Weights of a small transformer language model.
Size: 10 layers, width 128, 4 heads of 64, vocabulary 8192, 3.69M parameters.
Architecture: LayerNorm before each block, capped logits.
Training: a variant of Muon for these matrices, 120M tokens, 6635 steps.
Each number is 500 + 50 x the weight over its row's rms, rounded and kept within 0 to 999. Layers, rows and columns count from 0. Numbers have three digits each. The size before them is the row's rms in percent of the matrix's.

# o: layer 7 attention output (transposed), 256x128, rms 0.388, rows 180-215, columns 64-127
# v: layer 7 attention value, 256x128, rms 0.203, rows 181-216, columns 64-127
# q: layer 7 attention query, 256x128, rms 0.165, rows 192-255, columns 64-127
# k: layer 7 attention key, 256x128, rms 0.168, rows 192-255, columns 64-127
o180 126:512442459476470555532448509574492491490458478422619559545564505533350580547507525413536484493574517549480439509446432409570510526512576501537468524499447562480513568447536469558507498516487498
v181 116:564474469493476376452369475512487481593513548468494466528511475525497603542472490425513550411515487416487474530563457550533503554514503522542607538505492410534469480531506473525474477501493515
o181 122:522557381506525514469488418458533500518502466431499494482425506514420437432575574541470430491494524545501581404481513455519485562493544413436663515480442484409444494467581529503496545550444582
v182 114:466576463465451509536516510567472432522542509534546559525458453447481487538436473511459592448471531497493564476579470494582492473459474556470426460372486469500488573550522503442499486552649488
o182 121:512529513512450482474471457547534415519512484575599385543524532396539476488478470522495488523570409480464546461521538486430562504488505491500554561489524471514549499530444474607447489542529465
v183 121:470496473521460469502473573513496403514488515578577416448490600469446367484485495423492452581470483479517544551507425520617469494506469467479580576492514409516521539477564481528528531513504550
o183 128:458502495494540412414564465514555520538432472506464579597485567440438498511577490460425503458465483503569554434493530439546496550500527530416518586449423503401452538427583443548540577435484512
v184 107:494499490425385443553425571545455515500602462506466511575467447523600569561467440537504502476468439440469512526506507475503451481542486464499540415520470495514483574529483499506484466508504544
o184 114:457561477510518529534416448556380509517533490491457478527432502595463482499511539473500535531455482526540541380425615534481395472494539484565513561440576453561484539602472525597452493468521492
v185 120:535508513464367476360414506531474544493509551515428596514494551417460542521490513507373569432486553519543452480511494530513469513539563476576539545497429479493541402472412385564539548525467509
o185 128:569595419500502559528415478510521516528483484447511580429457523532419545522580510465533476429498450593471538485453481527456624402403467443454487456506508469456500449462433596438578526517494511
v186 125:435395468490550583477476449522589408410438461632481542493519514556549528454486496537554511493492534431515527501476482460487513555488428544509586554516536448492518450507554583458461494385435484
o186 133:481608507450489518431423448366513454408570524487500427496470452481443588474583590494511531594636483527509584432506433477482450489578501487458447438427571533523540487450530480552423507525450538
v187 131:533462505467534472494560503496499480477465546500594422513614402527540524530505423462415427508513453462445528509524511528552469533440432502535606568569562526595470537506388453491532530430538478
o187 132:454553570423556535509510525405545475475460534529438519475454616554477475509499471422535463453506516446415512494449493482504500519437532535504474536526617490554442383409480462522525504621479486
v188 120:524517503429521559485539528502574495490504566446474501530414540549519527488472543472550434491497467484431524483485473430582421453622424466496497562484465578519549463495406552416580456531593492
o188 127:450503623543495551513526495569424392579471583472375505483569550423415447461465552500553444440487429452552535478480464487473509562443458435473493511502480430490398526464536494428516519388454517
v189 121:544453522531518569495580521533439502502426474492555551590541539512492552421490531452612542486600524497508502516515459440468537541449442555562498442488483476545602572505449419481455504522543474
o189 131:469464479463503505441482480511438488495462488533475417542580573439477532529555519516514524448582559443487563590553490497485489471612556504459549439518435500522466422551457522484519458500424562
v190 119:571508492398506530401452586531535571534521504471498544440539467566394460476539439467507509562508546497554486508490391504487479566479494453521499449432511455404575592427465527518509440589473509
o190 125:557443506512543527500460483591443525554568505470481482464470465503543513606553438474500524543478466600464417392473576535542600577508512488555577506537473549539506503424507491501476471521482524
v191 122:387415435490470459492489452566455475534517400547456511531536497483608513507407495443525576597453494557445561456414404521553477503542541541557592504493458497502563556497554530448468483484472478
o191 123:453517548470606510558369568436498543525452498485556510551530450534480538470539516599457517493547442473541488451501511512460493459498499446408477608500616526543505533500589407612556445546479397
q192 089:518487370486433430514522475538529500557520528549480405460463539516492450463497498452575432500534464440512527478548488488521408490514568474528429512438551512511455492436426534559496478559542481
k192 091:527449467455576488488544493463471599501490452470424495487498480549423413532479590605459525464460537570491538581388429560437564479496494475513499455554593522516370539568446495498477565473487399
q193 086:524546572449531410534470467513484481529560551515473539443515472528488443524526454498496532491503536512487578518517603505525563577513418489610515550421562501466561540497498447458393453564520435
k193 088:503404523504585510528450514504525383495593467557544493473422524509468449522548515443499489473567485428391565625432566558443451497565487551445486545462493570530519535478512487539504522586447529
q194 091:539557473536518447580542466562511391521527465546529561550507556542446496443523462566465540480559462394541506485494491607467482570535478513468491496518491497521452458562469542490648427498440540
k194 095:435439372521406497481516479394489569428461511468529455477578539528499596489507512546488481586533488494426475474432534511459407449434550533410471488523549530523576524503419518520505420494459579
q195 106:553449493546552510495453564601434465473515431570551465494473473481439456478472483504444451525562494508473449526468477468427599431407432603475591482545538449439539514509509581481464508596572570
k195 100:484526477416467463592476492326451441495594597503523523452537525487460546451511479552590535466429507456456470484410484519544547541468411487562414493481472515506509555530425583463411552481470431
q196 109:473532497500513591475492482442404496438483556530453443507513514494534616565478540564522579464414564445409437464536423445501530499511561529454559448537498491576544456415563496503489563509365508
k196 111:542564466534495491443509486359484532423392546546543466477495543547499597522593484574498569490554507427533470486509479486510488486448529432380554483489523498507598535430551502528506541437535535
q197 105:640509502553566455557460469546493495534550572572525543562406427457459497526584447497477449411506504442560584499541412559545453429578527452355545500474469564483425484584478520546534510591490553
k197 105:477431514532490440496499441457507603492412483575551585552460610453459596549511461536512516544444570451457574604563550437416520437396455445523488493506473508490540533548533492504539499498457503
q198 091:443489476503494531505551473493501438487541549449445459561547522470505446500498518512496530529473537519498437499464511449459537511451490532509589506482539505548438577505528452487603397410645563
k198 116:543516419482604526477514487512554445598539572522416495519429459488577411454539525470503408488496434435595475410523453467524571470552485494478426564484542467494400545485515457530495470526509470
q199 106:483458596573403509538497411521446589442572522473414388473580421467526555570570514520496550442452433617510418548482480454489556551472404456523523530478456465531480556380551489492474465566535529
k199 089:478516434536459515507465501514465614465484457492541473449423442477487488471530575453436568556549599499456512511464514429437542506555510490497527402416541359510532497392503419492468549529483473
q200 101:495446505480500445450451520563491539595517522605498524499461411475465401573421503515508549535457624561463598501482464506494466575535467568561471446444467549447565527475476496464461509619412510
k200 103:490449573515433525535461525477514566542560510513517497552528589517414529484513580452481552482518566520497586526544594489368509581501519481523585447468400539494601482501560486513491553498500471
q201 098:523480534582535509462504479568521397452517497474471479524552367535546462569553464495539508493523459532460496545459615518535449445485485475499522495474410565491551489424513473498583483545500503
k201 108:538468463500566540424393556556571453504556521430479489524506441440480371508457553494569407563517471508470508411533484460601525503564455588556494582443540484545471445497609465505501402615482487
q202 123:524495452555527416561479470504496557500497513522447587500490472622541468566434432558505520515406597452484592511468522555535424476481516484451521437409471575441581476526425448452458556514417502
k202 074:496504530431484588541514459470511585430469476472525479423497548576539596561414431483506491446407508495485505516483559521415424501520461489437506488563504489444607514585490556473487540380455500
q203 064:424528402499540495502554546487516558481568490493500559497540534543590512410533466469424425554561428421564505496510515456528582509515445470461476519473459523568423435591431476517512544508517571
k203 148:536493496427624501469558459591535408541562520381501429583500471454524403456495464494525453430582358515585397458550473510542531500554488575552494645475413469524536449502488496489547469542474553
q204 103:422517601483633497533515511526559494509503536426456608421438527489542489447398495526542503444552493502500537519506435469579522486561487500452534509477463576514530470500507437544509486401550549
k204 099:488475601510496452545531495542565491530520513569437545423559482434546530476465470465467524491588550503520541515586404512526440475436443482509456402500508513509576504462464427460465415402435548
q205 101:529509521458490589474381501447448511500557475487511508473499594505499479470578453575480492485522503508488553524466468556445504438486581591600554396600542490475500560517492435479522508465485453
k205 101:508526516479526537496468459537517573577545485547486550519461506502510529468499400468556481464531467484508396509495494519499514435510550537489540417461520420482485501528406512512459487507566475
q206 102:646386523518435494421475562416454439495472573500531477444506500529519400479508528506521582469527539625515445492503436452505531589537543523571511458501570492466558490470439512487483565434465477
k206 100:536497471472519491551497488446543390562423515516435500415538591570394456547520443534438532412571497497531525541471525463500540475484495426470469479530574537544440468497550395553527470467427478
q207 103:569441462504484545513538488542493492437443430528509527544517532502524472566527531566431517512469428480430514484522459497377410470553531528424474520480526568639464472536426540527529600508521507
k207 094:557490482498473536482536478496507480514415529507506422528554601498463482684467463560524476496495541431481486583561522455504550452436511477533493532554428502542450529443448602506503496521552453
q208 089:433469563457535555582450408398493543545543505550459553485435513498515550517389543560434489473567581473466493473467579415548522453555531525514493537484410458534506594466506454559537494358497508
k208 090:510502491541437587520432496502457581507479411549507462491529517474573462567452456590496431511530513478438513442454552574535446494530487532398525578501487472522571625442515545463574487408488604
q209 094:495540544402431516504542478444564547422498516495591563578538542551475386653525455481581476400595485445561532516465445505490475513461520611533474419475446589531441468474558514475544541459393555
k209 093:477560508477435542504550506477564441433506374521489518429581450500375486578528539478528502487556522524511478583444442469464529535541362460478541541505538554567464471474428527473448452539531478
q210 095:605472513531492509518553462417496458540580480520567626528559487459563486421594479552478430463521544439550386504486470464519495551535546470557483497458417419573481464605502530440494541515506443
k210 100:441543512368538440432525485453539553476467512448518544457475495500540488495520528558401440445476528492475411482469456409519467579535540539536501529487550456581522492550454438455507501555495470
q211 097:541503626422551443560473534522557486529407509535486410517495417549445568450402514521553448469503497515534555480407527535617523560556520518534627430512453472466512518453522488548565480479561416
k211 092:640552443522538393487543541515592482465572378513536534425562463527555507427339561506535447518561470498434484411425543534559510562558552475485517520443495553457521550439459539414556414525564508
q212 093:521412514483395547419438475470459415509556523368494555519454472509463542560479445524483492571476541481573479575366560480586547425495499552542416411579444549545519474495559541530507511515543473
k212 094:450560531480493564434557481488448546484517467579456528447507426549463462483457572498510432510506576520557532554467504492500536450513371480503481495511524501465461385571552473466559577447598531
q213 092:569506483459389464494492396487474509413508557545491470393471424474500399530448498499481413500492526500471484606551475526540479548453530581562588557432478486547523505531511606475493511489440561
k213 089:533558586557407553452479524433511387433514492470518516437581504542573500498398472548574532453516434463571552549496480457497495552521491591604614463498416428514510495420449535492485455496514459
q214 094:453552457482527466597473451531493551451461415515527593481589413587517516464474493481498515488518391504481463520527500435381521517472493429437495497477526502519507500529454434512502551540560528
k214 095:497430529464567550526546508448513542543543453505560494561525425453533546598566493580507523464494528511483472466400596495576610591485540468422486474510475479544533451452533488467470484384476483
q215 094:451435585458426464459514484535510478448493557495587499482506451548549460546434436519447498576474431543540468475441527471618610515446420664528447442561414550483530521489432545467508545499516522
k215 090:528585485492569517563536594469557501504459545452425555533556434531517544506492576501559521543573504541572525485517489452506525512500397453584443622498482523420577492483457442414429591462480481
q216 106:519491584550566549612463617476513478509557480492591446468438484583523530545526489454472506461543451458491543601451438497391474448519474362418545481515542514570497455569436396480407503535468492
k216 105:553444569389509478601471519495528492476513511525480481499505440422461559481490446499486462467452555567414467594457540502530514414500447490462525436503444543637563496599461430493434510524448431
q217 092:410457517524460429467521421536480458581478461436596547520514548500522510498463431492552514481480608519591470448517512516592516555516421409453494562506463366564536490413467500503514536500547532
k217 095:500524472493530417460478444426486454456519498488561392519515500515541539566502474456478493557579537560469509484599478498485448567514445519412408497521524461442556574491515489523538524521543412
q218 095:481504601591442568514553497582494496486505432476537498499529461486497592538363461520532511451517525530511436425549410431487424443544593487567459511432440517395513547551547508462492487501448516
k218 095:489512562470469602450625472504628532448450497406456397451474510496423413514478473562477519549535564530525422497544567499481574490504632538477437464516410611448548581510511565508486466509459473
q219 100:489521541465565457544492478491532468572489506488533600483550493542537478632625468476515479512514543495477488483459500466522521446506442438471565523520510526471576489434445496382415468403544454
k219 103:536502541481518447459466473442535513516627530544535615520518486408452512547467456470431555502492581483474473494476536453572511469472513458405497472575461504465442502407468442517426552593558407
q220 096:499574521454472509431516543488519495425532531473564467520486549462544560456516518500533476485477477495428539503471471480452493559559394453488534499603491431577539467452531423436597539496519468
k220 096:583520415590470494508338432533512438514506471525441512580544468485457461506446555486465396542448489542493586500501529545428497516536529497449492469409530558512430487539477428530613500441506464
q221 116:571490590519503478527552461479541474552440495488394455571453475532512484506445509500532595486505584537476522496440465552495538475439509560474461404501545570493450532428535462546492423471555548
k221 108:489499492462553531474531511503431522543467476633418523438421532517437450452495419406500462491494463443506621423501439553494470499445453447469401506538547547553500499493539594515502503582528548
q222 094:449564530523453524530498547509647552456444452477597483487438514451435574475495559480601492547539523500443449524479503433486456432525510535523507571499526559427536487459600548529530491539521495
k222 094:488557488480498541499514555533474462456488465515534488429556481428402533460479597460503412513538490475534423510436507490420462549521545577560533588480491514550528454435443544539491528441531551
q223 091:473516548536427476442464452502521554508545451483460500653478485489614605572509487532469562491507493590440571412527543519447435501450478552478556480552516490541524442472459564506535531481468549
k223 090:556491469487504454508448443632570534539429475555412392559517479555537451448559517487483442577551470561437556541593479435596425535480491419492516488493564453441528497417511537467503499533504452
q224 102:495472445497509622509452435514417522436546427546449565459384499553520498509391582581640462546536468519445428459507446551540532535505469450501421533519435490544517544503410425506496481403414526
k224 098:497519580541457485491502450497434576465529568508449551516416515504439494560453526551522507485546532507474476547503569506489515482511510359551437609489541487470476541446473492520581388421473476
q225 099:485571489494418520599494502462557469435541470488515578467576493482569524481525526446426445480540482499508498428454518508469430504461561442545535662457456601477554561462463478489523372433493569
k225 098:492510482439545522600556474477524481496539586481437513474509481515561454519500516429507484466554546475520568532522533572440517506506567484415525551479480493410479506437412423510409454376537562
q226 103:457449482556443532366588496529450556486525470485497461505426603498542539533568473482457489447529490587512515497461471610525454527534517455515479414540488543469540539431469521509516478490521454
k226 104:505568435517439473523499419498564544549411483538460484564437547507552479414391480449485465458526579455616505459562506479527581496431520511453418516477536516464554560469447462539550523574479537
q227 095:539546436412509500449448549496563517447477505511574483469511470460518526465459561423544563490569533512444453423518490455405495596568465502563463458451438476475564502525518416489471476513471487
k227 092:494500571488412490540512442441479499501443562593541455468511587412472542578540489492486442497564480447526563495456539535340549522567496613563495504500501537452517483542542505586539544478449595
q228 099:535490488565438540540489517494472469490555546498595466520529396407491515450435493548552504484484583518402417465520603467469462484510535492457460459542525577473494510442578526508452505410519604
k228 102:547565511509602534477512510530424560480443554430519538462477532559544479493523451549538416601581575527470496467440521535447538472450586613456431500532597530507539405471524559497419366516495533
q229 103:503541456486441442421521495450435501537548455529483459437474575540505506472531501387513424548469441534550578494519575480515502520536635428548490420455552498522585513595459456432505487546498474
k229 099:464478460470529460522497513494535594520596545492528431424468535491527527386487467427558527452474448459506513500449541464430546443507474440548527460559484499525519581573506489446498497488496468
q230 094:549482501474536438590536503461493456536568453487546566549427448610520426503454592471496505529567544597486541525512529493469466572523417463570506421470476425517531508368490539464483470435594519
k230 096:543509478489527467472451592438472511495465464495524513501551543400437476516422482459505459493612497563446518537532536493569420481484466428574393421467544529546496461498524445449496476516522420
q231 096:463492511442440594536537503446518511437484421458440422523595443530572560576456443507489510459558435569497345548490523566569448541520544540483510477500525457515616442445587500414600510510523611
k231 093:496545437516442446563516523418472466493426484637461499448522449500590456514556563513466540498509549509496434497387486482538473621453516575549558535486566418511543512455598459440553438513522538
q232 094:432459564582438413450503496441577468481522542512412511449461455515539525465428539567509651572514559495443453482454438492524562507493495399448505529530419586512448492414555428443515528501524475
k232 094:555474476567578495413513531515459502557558440538459527413529488468550521459612523456448525453604515462450545575504476596541478544505509478378440534429524616453471510452507510469540480519437498
q233 101:517478502440548521538486495478483462446578539445584493458523541403466584524469505520571517406508553516483447490513489451513555514391459519529526488437561530484571441508489462551472409524469479
k233 098:591457467469536594458517585490479474492463458481514494473526473503507515491470547468519425459532525459478511504471434489530592453503435548471495391460582531410440468556474539526563487501476497
q234 107:428474436450452520449465511474516492520495390483471509463477580594491544542442521466572487575479532436470504469477493418496542620487563462522508481470422423512446522547508561530508475440414565
k234 105:467515563503583465572462446389420581495511500413446460518569558525499488484490486477551513480488504488523396533559516580407518591493497452505489442476528458462477482584534542519513483486594558
q235 099:381522393506547476508514510461495553447506508526607532512463441535534528505504554520585497557542547455481455484516471555568492464520509478473485584521514522533470490562561512527546515465578565
k235 103:395466586531469443413466390496487501387488477484517476391464451529427544533560534601548544442564576523477504555439514521527509544494485513401457449455540553495515513590443459532534576543567568
q236 101:419516439454464514420466542414502488524484504523467517531534528438435428509515497486524557459435468505540488532474554417606479500457440492420505541498531499378502413395536439573535386608509505
k236 100:491425385489588438486472532477464448516481539460480473550431521478465522428496539464541526566435569502537554538544516514536500536551520519468550507516554507523575503471581533558582487558451549
q237 095:498504506501480553454529573458539445496474494553537437491524472433540511411538567535562623483428457470431486544501563514522533466514458463502473510522479585415554506379504532456537493481511556
k237 096:580542425585492584424437444455496443490479520496564613447522499567518518525514511454590556451490535548559564487586449502485574480504533547473477515420526450477405506483515466405438501544436473
q238 104:421538480411427491442540519577456467536538514431435513464522466484483415427529504407609507529484468481525523491470496489514537452505538516495516537513484451526464597611491487546427487555467540
k238 100:506469501437432511438516473524542469478529478439444438509553626524553499411554490466620503520482537462557598512524437514532539558571447490465485543567493453508462423560546484548508579525473577
q239 111:468490471549548462507567360631455437463521559571476550525437416394469490483471452502462517583465582419472403501476403458557500523555516502572511503575505502534510533422445383491489424525536461
k239 110:492527482552495515533534579530452545470544574544460540545460488539496485501447527427530546549518580498497458452602395443518504548524555502511494524474473522463472478443426497574490528533431405
q240 096:424576402545441538524556546478546432529498622558435557435481501441483478539511494584507552394464514489486587490501418527494509442532465434576517501486519484543555515590532605470540385512414449
k240 101:414521393532567542517499500571489491444542631483468473445451499533515410622484539519386509463469511428464558493488412529500405464606526449470516473485390548515545451545505481500425463514492572
q241 102:523534518557435499548571575513478558572544500458454495344576588496514524496459636534510489569494473378512488547593486505479498406492434519474522474446535395452552533465514493465533521443541505
k241 103:437551445482496507552611473488523529458491496451448458440451545496547534503421478480595495408471457530548536556466586500488427423544488468484499412608568415474518488517475505508547565485480493
q242 106:569467471528530537491496588536479534504486435459454496408576577414538482528495436610447563510519531553511533588533471530537498459503447433417473366524475507550469592439531593515566466417444533
k242 106:518566500618427453608481490442490533646473464583467477442494528487462422494486572556517464423492453500502493525593477434458384419540480571425506547466506470486494463444553590510457505503528452
q243 100:496483522474446394562506510604544544455529449453431501413558459513402510486492567499545450498552586396516513445442536538508524513561510431508451532479500481512496475436469579548488444597532488
k243 105:521403483544459418516530482551431494481532546503647411468437490509459478432468464471479514477543551451476496466428548646464499561511435533523520538447526539460482510482541552496512582496525522
q244 095:581484647424494579514494625545499575444510435530493523493525410497491442436551453488447507470493495502479409448455537527473414488507503479468544570459482416502589541424532576500478506504440462
k244 090:577556543466440541511403499527531524491463480503494445506457531551536467548545518553495518510557480481476423470523529501486513441533472582514609544609414418492586439404543447504461536528436472
q245 095:466417617500537449522521571413468409394561463461435498463456515566588547603515525467453550604420493525429447501485497517558528495505522566572488448444505544482525524514514429473462487441441519
k245 097:491447552484527532495442543493416414390422487484397525555429425486550470561524533429522528422498584396484481439576468626474563473507486448488434515386551539560435438523517500410500520537567447
q246 104:568539457566459477472554419488443464468504537484467507418505452563475501535418473490644595503578490461491479544460586449466502497547616412529497532519456475453464490449476474485574378506498511
k246 098:641416517587519460390512538373437535470527565427475396450527531481471524497519555463570559541521605476501509411502469490522457488454510453538457615465517510473491546486489563522492437521535488
q247 101:578490512511589526456611552416564509494488446446545566589487475385507502495485551486488399518481503532400498478401545522547437534479505576451469555474509511462505498524455511429430617585407499
k247 092:477524585413498407466491455570469473510465509535450505514469397458531511507460510540493437504467453436555485591438486487597536557530488500528417467480408553466472535529500522442463493619452485
q248 100:495524551546494511505581493480474428491447546496493569421515528473638486506394417488546464613589464535483511478542506498433563444471617527471564471460517489525418452473507535454511545531472486
k248 099:506534512533448559512500561498422449465471463455545519499540471509598536577517484536413501453550510545512475528454473463538465422499476492516500485471551474584448524426414607496515482584573521
q249 108:549481463484493540562375501466570482440529437507495453558548561440506500495460478486560535519463552509411512506484450539547581482494418499495504472560621430475458417564484504506407546578467468
k249 104:460460544469508535508456477526492473448497448587531456529536530552501539499474498480544461527473372551511525459520395523518530512527462479582429544409596541418453519539532525559424473596553440
q250 096:548444557537510497461476550486586484454522465563463525447459513523468492538486483497480506521433471538586494454518495566497593554452471410517439495497462543482473510422478477484478483492550405
k250 097:598504481532454480453454603533534485466449542541547517524477594506499485515526567448449572386481493527538501472450523497505465570490536505528488482510450618547406497467517514541549471360504472
q251 106:530549571505452410382469522519530514523556459564425554496590447449444577547508460597489500519495372547466476452459504481551429497488528461381517485464541619470481617468488525501551520418437409
k251 098:546516467449452461406538574563538538519451447569426476535427434416448489465558464555491611555439523494600480416608531489549517464503508439454556558408489579461538500397525517480493594479541587
q252 099:522539459437576502541459460506488540482515504490517550614523478549538574532452530450460536481459502491519462449522521562496616461570460435609509443481625431483496517444467486473451571483553479
k252 102:514538475407519455638479486524524524565510585497465458526509501446564595562511537515556524544508481559515504443504409538517475474540494499565450422480588533497448544394600380442397496399577387
q253 111:478563486496544458484550490568564527447546483478461429624446507500572465397510431532441591549528505431562497441592454483587458540527444524518527475451433470461481520475510460499483427526542540
k253 110:512535556472531452526523415542457475464542495516540495518529482519512423486586431442464507508547478491534473444568478503500499528564481513488586430555490529453496478513458534440539500467389458
q254 095:551546593446577517535527443506472577505498515534407492571516504476493534496503495555534541447418403535443476580503487467554517581464516511523458463548510435528510537505541506481489477423609476
k254 094:575511486516510415544510551570421466437461480528539526466517581377494466502566455508513551566441434578420484468545390504518423525518444532517564474568528493568495491488546503412450500434619503
q255 098:529585412543528597484570535459479449541470429464421414469525544495475393486525522540557522497509423492471494491483441512557524468452485560545548503502527528556507576519426498550483421573514480
k255 101:447501529471457515445517487607512538481540502546450472479508551480510466534432496492479584483411457441524560572529488453559506538428537469468551563550538553542661437571512499574504399490506484
v192 088:479498457479488485504438512547502489560486576530490441528432468481563430362523531539492633541520459449501604468458504496558501536454529443493505472486561501489483562491540561408442452541443560
o192 083:458422516432441503473576472500534466467580572455470534547552459590572496509472515444504458430434467527529445489517466575479583523413481549453598559553492519437531468474459467509510600478560453
v193 090:501355444468588472401508507444532510486600450520490534451494518491521499433533494524464462436545489460490579466552607503486519562423530558560464583458583423512586473483585520496419512424421435
o193 088:480582567519471569495485474530445451535414505486514491512513456494466518382516540485499515518365523579447473506538492519474540454494380457427536492542485478514467430607484497486522400559490522
v194 087:430540490576503435406572475565554535531516528524507577526504468456435473522488508491485471527471483520531522485530460320493592553542570502547553537583454404587585542498419402567479428425464458
o194 083:419506485441441563553496479521436495590418531561390498443524579519549568497446508409484437437529436514530435417504432519481466429468504430428541575384593511504574504545560583434413506522507533
v195 095:536458501521482557562511451458492445478592479518543517431405533458577534555448449585597544502487555504401507549405451488576595574509427550570413498607587503546464542497571476470556468477406535
o195 093:617547496510496421506470587629399449514458507493510521446631492539501481499545515534419442447468541464566517535458551565586471511475546467455573465460451515483524551446473500427493479540539515
v196 095:465386527533502496515486529534478491523534536492496493545535512599491597510525478452494547576473464428548617555424446517566382514464484504534475338454505416605431484511508463491532406524509463
o196 094:507508551530445450441462542487551576489444505417543499496406531455533508516549518548546444426449546483474506509444487461486618502449576501451475589406415551507524601440463492524615577476485550
v197 076:522448514554594531636460552606538489529560484542423518500403529489484446511570525419472457456474508573547508530530535455557491522516591502427505492597413543487457514438454555557542562501342518
o197 082:485521534467492541340535524478535530484486483449519563445539553522534397484437576540519518453569425536488550539456446525465545441419449479451550476530493516497489503503577571429428431512537437
v198 083:473445520528446478541549523497587511549561466481428590531520538547475487529521530620509419485476532526533454404489491601482522434545408553436470534483553524542504464522453576501449541431426463
o198 078:519583512552488523482500478504434466455509453559521442485476454487557429527475418318550594485412590451536528597528514491553470551522523454539417477570485445452526459575548493507496425553584544
v199 086:458498487492531464513556475514481562546490524544600471541472506507497397498446508467539426513575530480646427507463436526510444506524536554495494497356513504490446450483540405582515530499426455
o199 085:489516419496492518463475463444536451435451473557488491333563455432463532541443448540516567505356567543470554561491547536487523458446433465651495518522470466520508511451483563496527475536507513
v200 090:508529473587550500558422595486444556504578507533426548523419506486522461455457475410560526468499465523532456471464447482559503452501670537463513539628460575515430458475487429423483523563524521
o200 094:480456520430512533430500406509570473500438524498637512400517481492408408553459446510540560515460482469534504450521548454538476520479468425517490545467555476539511524590523585602464393517527481
v201 086:491473435503448574442507469455408412466501579467469518527473424539497594533432495563501485499497485520524503582571422524583399528563481524532534556532498524444492440470488446503513458488477442
o201 085:532523485462416443546572485544466535468495500579477493473566565362516493512484569441515417455473476486464522460477507512541469554538503518458571412440397502601532612600550462513526498392501589
v202 089:503567570528563516461503557476463513457605404457502547568510492474515478528559499581562531394468459571512514560570551429468470453508469472484521549465542490560495510487471596503606564452463593
o202 093:431440415442520564492505457493375505562496458454442493556523517510459510468521411491530505507584463559492510488517456642539494558569479441452510509577441445480458444450546468373481484609502559
v203 095:513472553568533534504546531479488449486515568468531471506462507493476539539495455382456515422537513518575539625499428593544497443389424463459449528526517485516520526475483486528569460421546573
o203 083:516491557449449509462516520420403571509412402489527486508509508511467477565513531554447488597540550461457461427497578481559506496538491570429462528562502577586450464520549503471468537442529485
v204 079:468508498465564547498481591547555521511526440565454445541490413592432547476607492529461473552530535497458440488609540491503517458549455533485545455375505454508435493517471410487485514479477515
o204 082:578527554501530491622511525436445512454501564511515599595500609478469464430436533426594492440551470548472467458513516580444491501533450529419481456603549495456507475499504475505490452417495463
v205 093:404428479454562565486472506446429539539461567406450470495535481495568605565536443547412473479503368524573459452487544521509565478502525488506453414607471456555534564505586472500355522547512464
o205 089:493497577570456476601544475649528486488476435535524393538454470437479532422496561527560506507571525510423415465503465516458474487534504527419585560478526509420524447512394508460489442459440577
v206 088:500472512473445458435505534408480526505506434502553571515522612506412398485419614518509528563516512501485512477582431487506470440486417405463454479505419609574444451483576542470476492593494575
o206 088:519504427542520528474549535494487428462487488483532560500457500523501525555420437441488514499431504426526459569489554538442479486496543559507502580462525485559546514457389458525529554417509414
v207 084:422498496570546523475496576401509437442579491510507520553603523450425477436452562537535427466449511456384455475495435411500496568520579584430605496485512573425544556474528513512545536588478498
o207 083:600532454401434445464550445585490480543497499421479517483511465569524545530499474592478524530500460481458597520586485593497532452488455476489530501403509465529496514394496446568480589478466499
v208 092:562499501508497565488548501506504418459470463526544402373477593465452437534582608571441505531544497479592492440532495536470446454416510482512468433518461417538518551508476505479496497512385517
o208 082:457465479475447529501472433436519514568491506408579544520504514487386500454421489422570512522558513531444486500470563554450470460538422530480475468488464517498540444355546487630559425614532517
v209 094:485456574561507504510443495577461571454511599531476549463551572488472448462517533456470540553511535463502480474504452438517482475480507569466561555512544434476443444520487486418529539586480612
o209 090:507476503461517486411559438480495409508559492546519462556452415570524568587430427556506544379535488443525517529454515487487532512518545508460450520463439653491473488529568535548470492544583374
v210 087:478505483564562486583496487528544410518481460474583524552491464384572539480500602419525436566482538472502511474520573493485522481512421537568514525582554453515523417428554552476497453575514487
o210 085:560526539430495523413527434510441511541486503490500528466487526570494386489543524544481615443484491504467466546463507446456531421446621571528440429550430523561559450471465631470506502492533493
v211 083:581490557477502496603519429515487442507496523546540547453472506465535456503554483438550512602500461428525421530487461589564551516552505420527514610394570550555486566479474590540575493503522418
o211 084:580455398456467460473495514444469516507484454483402485482533545459576401559429451634519442451486569552481515526491566514502454512474598524478428396516495501512572481513589554498477586513541638
v212 081:489465537472630477499590449460453493494484555439472499478537516591495497521456538451437496387504510466547550479545554496461452464578463520504480508440479422448422416486503454537536499468459496
o212 084:549458524543527613482463496497540488507511411478480532471458536451470487462618450540482583536390440468460518477464464548478524541525499493472434521545454480533446504458539522477513434610561419
v213 087:506511529437473403504551544549442598497569484467452498521505401469493498541519574522473447472496579512511568425482631565555488498557465467488451453456516554475431437530511607538530529558470477
o213 086:536511496555536655483485570484558452463486487522507519520509495471426394463429536443487515571479461525441506558461458443488479517481418555494515524568514452574537520395577463424413448531494490
v214 099:544443508429525447520497466533567486452412662468571437531488473606409448485610449501490549460550465520480500471465467510409568513505478467451540469477397487600486485513464550397486566504535496
o214 097:525525503571567544451488506498506487432522384512529538527451482499461621554460517523503390474462506479579452590485579435544486483474552513585519603462539438382487467560466461628486450403507367
v215 085:487507452409492513511549545389522484481434499554447550515480563534549522502488481402452571434558454473510625405489474523503511510511512521532495439495534455465532557498515562498415563456500462
o215 084:508511510575444481450513541556517504617579464579480524491504392481523528597545460538528482504465512416560401571576420490533559543432524464474498477447526473432452448559527426503578521553575490
v216 097:507493522465500549549493465427507503561520508499502495566518436496525490613507635517451510575548484503419474532529558473474567570427439565477461481481459582503392557492510483506520434577512530